From a checkpoint of a small transformer trained on Wikipedia.
Size: 12 layers, 6 heads of 32, MLP 384 GELU, vocabulary 8192, 2.58M parameters.
Architecture: LayerNorm before each block, learned positions, no biases in attention or MLP, tied embeddings.
Training: 97M tokens, 8484 steps.
Each number is 500 + 25 x the weight over its row's rms, rounded and kept within 0 to 999. Layers, rows and columns count from 0. Numbers have three digits each. The size before them is the row's rms in percent of the matrix's.

# layer 5 MLP down, 96x384, rms 0.0954, rows 0-95, columns 96-191
092:502459526474454492464506460528497493493497514487500507528516486518529506491477497506442488474534465513479512538518534477530466514520515491497549505557477488516524451490493500501477500460482490491477512497469501493508461519508480513517536460537507502509497550470482473479467491518556500456
097:504516479511501487477485527506530485456518513469527526490478516523445522501521519511519499494463541468505490486505451460497516542473492501487496495522460497510496511479524487491504515471509493510501493507488478481445525539518507488483476476509504499469520511521543521492519497491513529522
096:476511526491531540497508502462489508507476488485528518565514493439528477477484522467482447509479467484480506490474548464486500511477510558531544521470488516513525524470486527512495487502497528536549520506516466498519488494497490502506458484511514499509483450493497510510515498478539489488
103:489531529503488503492527481485506477520481484486510492484505448519534483516450498486506512488464529492547474543483489521504481485475560459491467493524499483489518479528486530517510493502508521515477471525525503544545481487495516528483553547482517523532451510501513499539513515490523474478
099:559474469520524546516488510519544534513549496505489449511518496513499560527509538531514529517511491458508497565457528476496527484451480478503494520472552474524481524504530480508527505540487508504490507515508443499507501514484473496505491473544523537496471496485540499449509407467481475490
094:523473497444467512491520492535517537538500447477480494513498441486494560498474498485464503488530500506501521470481531506504523475500487517502514503499497486531488508480479498472478514532500498498512550497560479497501534442484524492510472463526516500497494559502497499471494461507522438496
104:492521489476482493507452530523458439487518514464473519508494521543443503514509501484517480456502466501504516497481462489533509465503462478514574455465508488515523517505490468521503524489487519493510474505493473505504502470552506530471453477488488479522516487533494486474519488489564522493
094:475516548474495513505503493476496499514496504477529508534565457481509499515501460503513503436481504506539575466481512530549470528496537471486528526512516524444518508528519505501498493539504541500455434507495490478479490481491486520501448492530486510469535485517526480493506516471485525533
097:490488505463459496538456492509504475513498511505524458519466523481480531511498504492528511512450537492487513501537525490511484529521544499466510505499476530459469501466504498507501491504496494499504497484481513514464484525500484560500496507512484494523499480576532490497483550428528477423
098:496531455505492502489475504472524466488478455494516552475524499488490547487468441466498512531479454499498506489518542529541502534506492472471509514475504511524490517460515496483442484493508482533512507514492449555519529494473478492533515532459535520519514456562467496528475498425502565542
092:536532534480485508507440511522501496467498544438503495487460440552497452512484498495457496535499490492507502475501499505502491506495494527530537501504533500500474501512490495502531495456550519504489536515512466500488523470566473459478515481497489497515472469478468522483508520508511497505
098:492503517524461503553499501530489489546496546533505517514465527541495515526566506505475542476487515536482505492541505474482531504481503510543517523488498516494480498459495482531528565484501521542502496497492451510532519532545486480487484483481489475518510509508498493494515470504472514501
093:482522496484468529513539471513500498549524510477542480521508485498492483521494509501514481501501551533502473476474526500494551526542479451533486493525524520506502471460532499478490484505510529459483483492493513470487534452480494510496490478472527520488520515459476465503487466531513545489
098:465471528506509489508469501506455472522512507458524521528475499446527498535511509490464524533533476491502488542527476489504482526500530513504482491499465453491506481496486464487543494493478514508484503516485497486517489477505517535486487517504493514449526536500493473528516510461498508461
106:509518543509502501498488474526500536486528508510456489507521506505486522478496522552454457517489499528514494486514483455542561513474483454520468470479469490449523513482481490540468540483519496453501547486491502505517522489551473506506531514510505526524486508530496502576530478492545533481
102:505485524538532488487517531560501428537551512487454505504475515467468479503517524460515479542505520499476502547481496527473505526514434510562477506505504481506459477500477501481452523508489489500488484485452502511437499466505494555477502481493509470447476492489525482481487525517537473489
108:494483512481501487518430522507503506519495467483510450478545524504476467495520481473502495553490494507497484555501504523498492554521493493492440465468504548522487485482481476551468489509474486469522487491533541464482527505499489509538497502469492470508493544531445496516534507488433521476
101:501495446507481551463485511558542491513459499466478481540440455521477502505492520523506497502481454469474485466498500511523491528547489461487454501564498486534544518494481500464497498559468537480516492470523501490505523485530461546492502546465488472482470506457490469504505475517494536482
099:493508489480545525569500546510475497547489499506459488487520506467496473535490492503479496468511414445506448501473529508482480477514453527481490480488501471496528482446505494521503511489490529519509482485498486485521514506524481497545508530531518443527490463456522465506524500484470494492
099:472519546504530473509527479499498479506489492502469518471502501490515504495471497475492510493474449490520466458519509559498500477519492542495549502466480533530479494514487475473469523496525491492481524497512469524450504516486479478497501514516435493473500438526548487505471474450515519545
108:518529496478503508501469492483520509507488473531462497455497491477515505527501457543458509476491496501502510453480510554515476476459530515480482493488478527471505487517501491516517504541474554528505445514466487502514481500528515521509500473498506505479497504480482549506502492515514495491
097:493473478495477504498504505514498540467525490502458484536506450469530464527492487497504505516540494499527514487504472511462518469503488529491502481489514506520515504559487451510498463460503455492553502514476535502511478490505514486509512547484466501498527522512547485531481531538507487513
095:505460501529473454517521467525468506531512516495457485494502480549502477501504485494537535493488513474509489490490507529522506488492498498521503498509531461499493476486526493482494538551538573491470507469482525485538509493507485512519523524466505500524492523502500529513494506502459465509
099:481476439540460496478446518546478528476496491539494481508439472517495481496517538484500541512477476505498469485518474543504485490455499542512468502488501504541478533490508514492517514490451511499535511512510496521521498485457502489497486481522522522547493492521523516535487518507488511480
103:508506516506475490509506561526490526533456486533452522509498526527504560459511495521535506504477506513494530450485471533486477508512492458516472502507500521497524530508505527540499511460481466482512534444505482561487463486473498467495511483535553482464502534463476488487510496466487520478
096:498472494488488477503488512494496481478501493480528506512461466482499512448510511488540503487485499466476510534504492523462506512475506437524496493499499515466483525514511481501497544542494505478491506461477507474503518466489512517496513505501488460495507549519536459454535509513463492516
097:561529491522471480455557465526506503556497448527525535517478569522511518514498534475476541513542449482483497487478493439493513479499507520503486473491519482477528484529510468488492489518495493502493557518490493499516514519506466507488499491491470538502500522500501508536474507527469481450
099:512529547487459534519452542514468495543488479499522494493490444492487523529492495518509503545453504501522515482480464508504460481495458507502466538497463514500483495519501489501497491497507438501453476460470471469488462499464497499468543533501524512488471487511503504512503498511479519518
097:488530507488494485542479472499513489489478485558506528500487480547483532512464535490491550475501485532509479546503512457487486474465532531495505538489515487497472491489528524521513487511524504527497470495437529466508525506472489512498535501471478544487506540516503480480509519511460505461
102:516517532501501497528522518463518503520478480528510502503538479482473450493473548448520502505466513504537510445495486471500444487490500539485497502481509507434520491485495511481489480461435529491441492529523525514491551523502509455496546462474527480519446520526513533505493497479508469508
096:523503525497454497495517517497506512487505489520511473525454522434474470459506521503518458496509522472504512497494523474492474480440541541509478480520536477484497531522510513519471503484525491498500513481506486446522506478487477507512536523502531491488496485499476492477464498515497482488
102:469524513526490519463542536527479507528496480491439478534522465472537508501511484486461512515513467485521476501520506474488513458493497503517505483528520489508488479514458458536509525499484502478513485534527529501500494507511518508476484508458506475515528527502493525464472509466530542498
107:520513523458477472501479530480471463451498511504505532455515519504467458535475495542495488474479548528503496503532450478556505528482491472504474495494445491519489518535484502572537503495524516473493495482498506477545474517522504515509505533466494488465499489495480492596515528557521508510
099:520509525500528458512506496506516472484432510515471531522514545481504516482510441496495523543496490487514451505511518497537530504498486508490464507490503516545459515522487501475512467537523474513488470468482485470440514539493473503494490476541535464549527514548510520509492493498494461510
094:513493485452503505560509509482476509487562516495476552495518513543507502504502482522473525518488464464538507481527480474470506471501498534482517490517473490464454528481480491520528530452493465503521501506533486498535503545535497488506489518495440457548483509501474507475492509494493468508
106:476521523509488467476468486547476517532516502508495450504532443492520556458491505485496513464458524490495523506505529474521444493485497534479506506508520511507506538503476502485466473494517498465515548533550477546492501509469535494490517484515477483472446499499543519468527535491503485484
102:471486502527484526529514483498490540480555519465512496469465502497528494541503483514504500528521474457497495497499504493529545468527533492520521449491515513465539502466527437470501535539512496454544478518459496471508495489513532525473515530506507519478475495495455502496469511471547510503
095:521462470512521497542538503476465515498510455535452530484530499480491497493492441504554502479479485470516486498491516484521480481494497494475513491511524534498514493480491513471459492515499533511449487513489479502492534509478479456541510494547532512501485468496522515499494453525533495548
105:484562538478480538474504526460509505500517515457490518504473481454512532502525505509485520458479466474492505487492507478514511482512495481494549513487496559508518515503517487517485488490533502446481493497550488500501510477493486517502495464488523522548452471507475486484515513498484503458
103:497461442474474473492498439509461488513478500503454505510520561515456532495519514523492485521514552552495532520481468478547483477490525498534554509486515491542527502470546483511526464509517496498504489493472493510530487537491475516547500485526545538504536530493492514514525501526568499494
102:475497518530530521481530532494497527540512478508532490508506477519487465492491492507492493460514494473521468548524436471489498480510478515525505479538491461500466477487509524497532503518532488521480521509486497522525500496503522458520495428518491479486504463509492502483503490487481521513
096:491507546508573454533510475476450472514444504486521534503479489556523515505515462495499520525505503503505501511528502547499465532463529481497522540497565503537493469512452500526498487481538500476477516513488509473497485493519478461495500527507492490443489526528477510529484495480498485481
104:501539500481497501531473469498496516505532517529486509521502442499478474434489527494489509514533494508512527523492512533501504502502487515499502501472513530514506515495521492491523489515477500485491508486538496523510543504506496477454472484495526528557531475509489522489489509491510508455
100:533511518471562505556509522487506468505508477486543504504550492478492518521471504513520482485530518509497508517508479456522508468547502485472488502516537498510539495521506478472495514525507513489524477495565507523497498507480482463532531481511443493475481498464543491486479496481476515531
103:539486505503489490494508473518463512528534518496516521458454489520525527553491512513457481483499537496485527489438484481509466495477485489479481526571492460537529507493509499493480506515488560504512505487502468508499498480497489511506498501493448509526520521478471546496478544504521531538
093:487546484506526477537506500553482531492514502528471493510508465497483467498466468504539481505496506472525513465527506503529517481496507472485445524523444541478533509462493529518506484475535543496508486478520479476462514504529517444525529477513513481515492494474484526505519530485464545519
099:532485485477520485549521478486508504481532483506495533490512482549521530467482482528481478464474514493520531534478458514488507562492549507484489534501525478515486524462518529454531497478505512504526508502484497530538500520489503488481501546545524515529458488475484515515504490506446484538
097:528510516475499506501458555462526508505522483489516521508477498503475521513496468487498453487489491487485493536493471497494495519524529547458482460504568509493464484525491472503520502471545436492489478511459531546510506515510461498516546510537499508468508523487527483475488504513452497505
103:499509550491496484501530477476461491537491500535540493536439472474476503504507517526541462537479516536479486509524503496486447531489509495546482519476538479521514483512514528513486486531488516501500502495459513498502507503523510508517498526462529474479505471501525539503505486517495489473
095:512489516503463462475545527470523511573484449486496487437556512480483498507503485517484508502497486516502509538499482478502505505465470495463482519545553479512475503519508513502465488542481517507486484483497479523485487511457477474497504502455465509499474493430490505476519540492541527516
102:491562487504511502458475500509530522492501491523468492469516485469501510479486481515486505506549489518483495468493474458459537512480521482518488466452484529477476490514524485502505511480510508527509508500536499444547512533518495472499478477506523515489478487499488480488473521499488572487
099:542503494554529493516457506505517495476484467447513518527513479550490508523453523500525518538508471500522472539551473498520464503513515489476443467476520506487523466502545489508486479543503471488466472505528558518540502503506509506502467520440492481457525442474470449507490517515400508493
103:505477494469506490558484509507500485496491519513482493498508489476492548472529490478513509467530500494489482502549441489480452493486488542463528543483481474512513479529505478473496492431478525472507514466479522477504501509497512519530493487517505490498524513552476523484478511498471510467
095:478485474478507477469546541493481461522538507471498484516535488546508416499501501524497531477461518503491456496512538524531530479448526502514562528485470505481497521531529469534509517467497517465524468535485470529534541490494489450485498503507518496458522491490513511557473476469500536520
088:525490455459482473566507487474494523469507462536528540490507492511505482517461527460512509483484524458515533466508528508518503548495497478515523488484517491485500504508511518480511494503493486493453545472479504506495453492502486453469528491480492504467537527510513452465522452513494491522
107:473478480504486537519494547489516497490518478539472482459490505494488520501548521518492533533494487524511490553513523509528455493495522524536537525491535503484482486503521510506483495485470466513471493503515526505530517520475534487532449462513512500480511485524477506524502529515478481493
103:517478480491520483505504485508484511543503470491522505532470537534474498508493486501502510478533492476520532494520474457514470520546529530532477508507511462500514505542508487504521528495518500506480452517531546510546486540482491492511471532502542467495509515483512496505501510519448500506
099:453478465521492510519478532455516506540464486484483499516475547515503552476506490512513491456505531489545518560502484469466512492471504468523500519500502500493506459459499471513505509516525468479534484485465456519465496504520513534493529499472501516457557511483503427534496515516490494487
107:522497504509484536506520537512542503525501523522507464488537517481472508500489515535506483549499502521493507537434493487533487519524464462480460479500515470516539488537527532510497479504533525512493538480501491545461507524499463491556494480499484541521487508502459522483530528472512516527
104:509514493500528456543445501468491516508498492467483509444531466518533493500493511495503498498528481519458531509486499438486463490477474543476530524492498545515467532479528481488502502460494548465501485474530450489483542539532461439501502498505485532497488500498525514481477546484457477472
095:462510498462501463452522518511508493505515511480511449515514478504524491510494493510497492493536497496466458525508484459495488531510500491505502469454466505406483490503495498522488428507521511460509514528515512491481528509477532506519534493437465510496477514507470493511502499547478512497
096:511519516502506517515514504518469491529488484501456484495524444517501465498505509509480485447531465533511433532548478488517484536500526506470476474499451502478454482490507468526505504472512475502534486518539512431538512530505456469501478520519536481516511510530542517505490498496510504496
101:534485518517504511491505526538462534496478492493473496491460496482491501491492524503503511495476509465478527499499465570521503478476509509491523469540505493534540470508492522559506493461484442463517557515499568485499501493494505548495471494502490523465526493500543498527485497552492481530
101:497494458495498511517516484535508519478499512513505472517522571546467540495503489521520489482434547517485457475516478475508526499490484448540499481490485468476530479477463481493504485476481502471488546495467490450519470515476457476481496499521568441469517546500516469472491454521525552465
099:492543485503514469499492514504538521501567511499490493512521550513520485513511470524538467505528536496513492501484455467525505417507502490471473519487503517474454478523509496504517508486511529520493524494514480510481525516442481448537514484495482531502462447495493499494477513476494472478
098:480495457475471506502496514507467509508499521503505522483511500504473458555514475526490485496518533492549493485452523487509492506486516536500472539482511487549449527456541493471508489500549524501505526497496472499506503510498488467510492526510465460524455485486519479509491546500482499501
102:570464476489526464517513509475486533502504515519539521487473452478479530497494559529514531559505500524557520493499495533539510494523529508487521500501472512450525559530518518484535502504506500502504530506533472484517529499509519512527518533495475507500509504515548506537523566499464493469
108:516493497521480499455523481485505515523533504514515520505505493503479481419486502511537507534464480497492515484480509538484518484471513455523506510535519514484506503504505488492491526479487470451446510461519514480499460507507502500492519529524495499519486502511553471483479479460539463493
103:502475508570505516479484511454478528508506450493482531556493484510479491488500483540498492541469506534529494502538520466505545561503532491561501554466462495535467529493475467482506478496479488520483483511509507484496501519560473558557468512485502506504531502515492488519497485491517443489
110:528525503476486503489471522442492545547511449495510509507491489518494540519452437543518561547496480517505466520502517510480444457506548491482481516535471502492480512489510469467501488522486524485513441515487513501479512512498506530487498520502498485490472501513485492460478515490459492508
102:504519501511478519497501500545521522497489499529518524482512523482491516489471527516513523512494531509476518467529481524454447514500474511534501510512525526462475500462547475490468491482488503534485521484534490525515539492516499531558515489544480539510511538500539502473492496512501510527
097:480497496517462528480519473447472448518532501490492473497511522433510512509495520505507511453466532475523495502509509529515510489509506450510505495507537471482519473484482471473489500472503552481452526488499475486521497521499518500472484508487471521503521523447506480504502464503581534493
103:482482522511553484494452487503495486493508492483499534479513452505500472503526462497451508523498498487512501509523474497520493516489489520522458491504473467511515497507496458493488515553520541463520493489477517545477489475513476512459471503481488462510519487475507535466523497453491546493
100:527511507471542496476498521493524475580445516464503465489488513527508527533489538513509480525470478497508498508514519512541416487531471493426483523486499459492538504526495525523480529529530487497558535506523503502481498498465475538500478532472489480500515425488479482473489499492494473507
102:447548535517512515495523459511497538518474515494482534518526528456489468504494475525528515478480460504483462474496431514482520538528471534536471518510486453514557522501489519546483528482499480456581480503487501505496493483501537485504512467515542534489501480516490457504494468510513508546
103:555551490479493474511494517495524468500474476521487567505491509456488510550522507530477509484508497524511475511511485523530485484512500499499480530490547493567480473508515475486517507520497536537499463460505498517490517506461506487457510534506509530508482439502468489519465505425497493486
103:481469504492425542496492547466510505434508483463503461463489564475490464516508487506541470544489481519487496473511542530485545450495480490526533496507467474478510504509506523489495474508480512438513494438497508510500533479454520498512499476494482511498460501476478483489517521495525514498
096:505501468523556476517513541481520504499477466526502505498485513512509526501514498507505510496514557476495512509513493475552592526481494520471485487534455462501468513520510505490508502515517504531461549499500522483520469513480477429515539510524482471503451461499479502483512528500467494459
097:494509509506527544474542504503465486545505491516509489531486530461508513533528501497479512513491440524502512489482500503511528500467494538507513484502517482456517462515512489478524507500479486523460523486497512462485501483512485482510475481474449508508494474487486486461514467478456482510
106:487481516520494503502531487507491476515493476488569444505534498515539476505512506517476506537470506525521507499519525502461491437524515482526506464534532569522493472516488479474511476518460491511514488528526496516490498528497504529481489494492460468515533516521525489568462496527557470500
105:503498533482476493487517513521526536512498470471497474497525524456489543490498547531518471564489507505498505499486488526471466453510496519488535516508485479472506509491527517506507480513498523465495517471449476518464527488510515466484478515530485499476452502512520500494517542486521547497
107:448484482449470473514548478532491519513513465503486492483495482514544525490510437524476503525513487504476496489479441526506499544497494492501503538491436518468520507496512508535500497499479504522490503483478497530465494498508537470509492507517469537525489476430489491494503501506505506477
104:520469495522525495511519510512492460446545492493474495460485534520495471496492502509537522492502469480478517514480533546518521403481449533487515506515488469451487473516523480462507526520489507473490521511510488489462471537484515476533511501511479500480467458490470494474463461523513490525
095:508546518468475504456487480493470486494512481501502513499409450523523533541456470540498513474481528489462511458500514485530491494457548510541508492482505504489494535493485497467496483464501503515513502504522500515459485486512493477493503493520496538478537518504510481469497494477520486502
098:515491463508494491485480470469491473517546465460499481512489498518503526487524556524498488463532493489502503483465498488505508516505524461533520512517487480486452506518516485456477531521477545488491496504451472486498494527462541473478480503518507534503523515505495554485498505501488476476
102:483511548503538530464491497519547520500510510548506465453534515528522465508497478452507528542501492547484477487496526492486489481489472527479515470446519548477539476536500494496527472485495467476490512460476472516506477474489468480436456547513481506516505507535483489481475521471479517496
103:461489489503501518506513506499540505501474489492512527488505492550451501453483468525496516504457508522482490488487517491531485476464477466515496552498488502479495475485525526453479491526506497499487490486505505460473509533505481465505534495479478488494508564527498502512508447536481525496
099:533512428517508461479559500539499484538508465502472512492517499442506505529485536519554517529516506489456513529466499473471547535541510519512513518505492477505489518491509495504470519526494535499482494505451479539494516472464578523574497492505491509494518498511488524483508505470542494462
100:502503510546492485509496520496495500507510489530489461477535497483510511488492532496516510482509494515518499563471484467504504539471508494492457506499523507511519491496501488526515531502512473515500472546540496484505488543499514482470503516455482484471489528489515472484496470490580500464
096:500503494485517535490493549502530510456477513482484532489537549501527512529491468469520514512479485516482499451457500542476430498506473513504482524490542512483505532522509505483509523482534520501505540475523468506540498462539515494479509528496518497573526420470501487514507489512526483541
101:519502499485496465513442543436510509508490468498518510510512512468488508471467489516507510515524522515536505456484470435458517493512534507521494494444476487561469514487503511506487476534514455489447513502493489514502519483466527493505527486522481494504477488512534521502533544469488475486
094:513480498459496552561498483544450476507524468508520476489441435492503525466516516492465470478532510475458485469519490528491476496491451505518528503481533514551517473506474471485454507519482489455464497519498510493498453502500504533490512490528495452441514500468469483510510492484529489450
102:487488556491528511512533538513489538528508465509492484516499497485496470526510510483504514533577505498489436472518489457542496519457491527494457476496481476452486467535485554481483535492507454506505529517457531485506496487513505447484491514491502485500520540537487487487510479464506453456
095:484467500529541475492501535455529430463529521509516508519535503456469528459514496496507504507462487488494529524513550501525511578478494491456486502504493524494505498476541520496453501490525488428501501501477470502513523509476553553515516446512502477495460494517522510495498522509557513519
103:469473512505476530514489519513500496436507516489479516463514507504521421516500464512486469487499482495481454535525484476496497519507504494500536462456502519488518504470527470516496468477514511488490523495526446504532507523519501498502503448547433503492519508510541509490509477470513505499
096:512528508479481510483464506474486471438496543538524539490534527550465521475510489503499488462452544535525560517507481494502515447483502512517504514506510512519504493495548503466490507513514500483484463493488536491494532534554526532519521487473509484498487474443504498504506489452529490530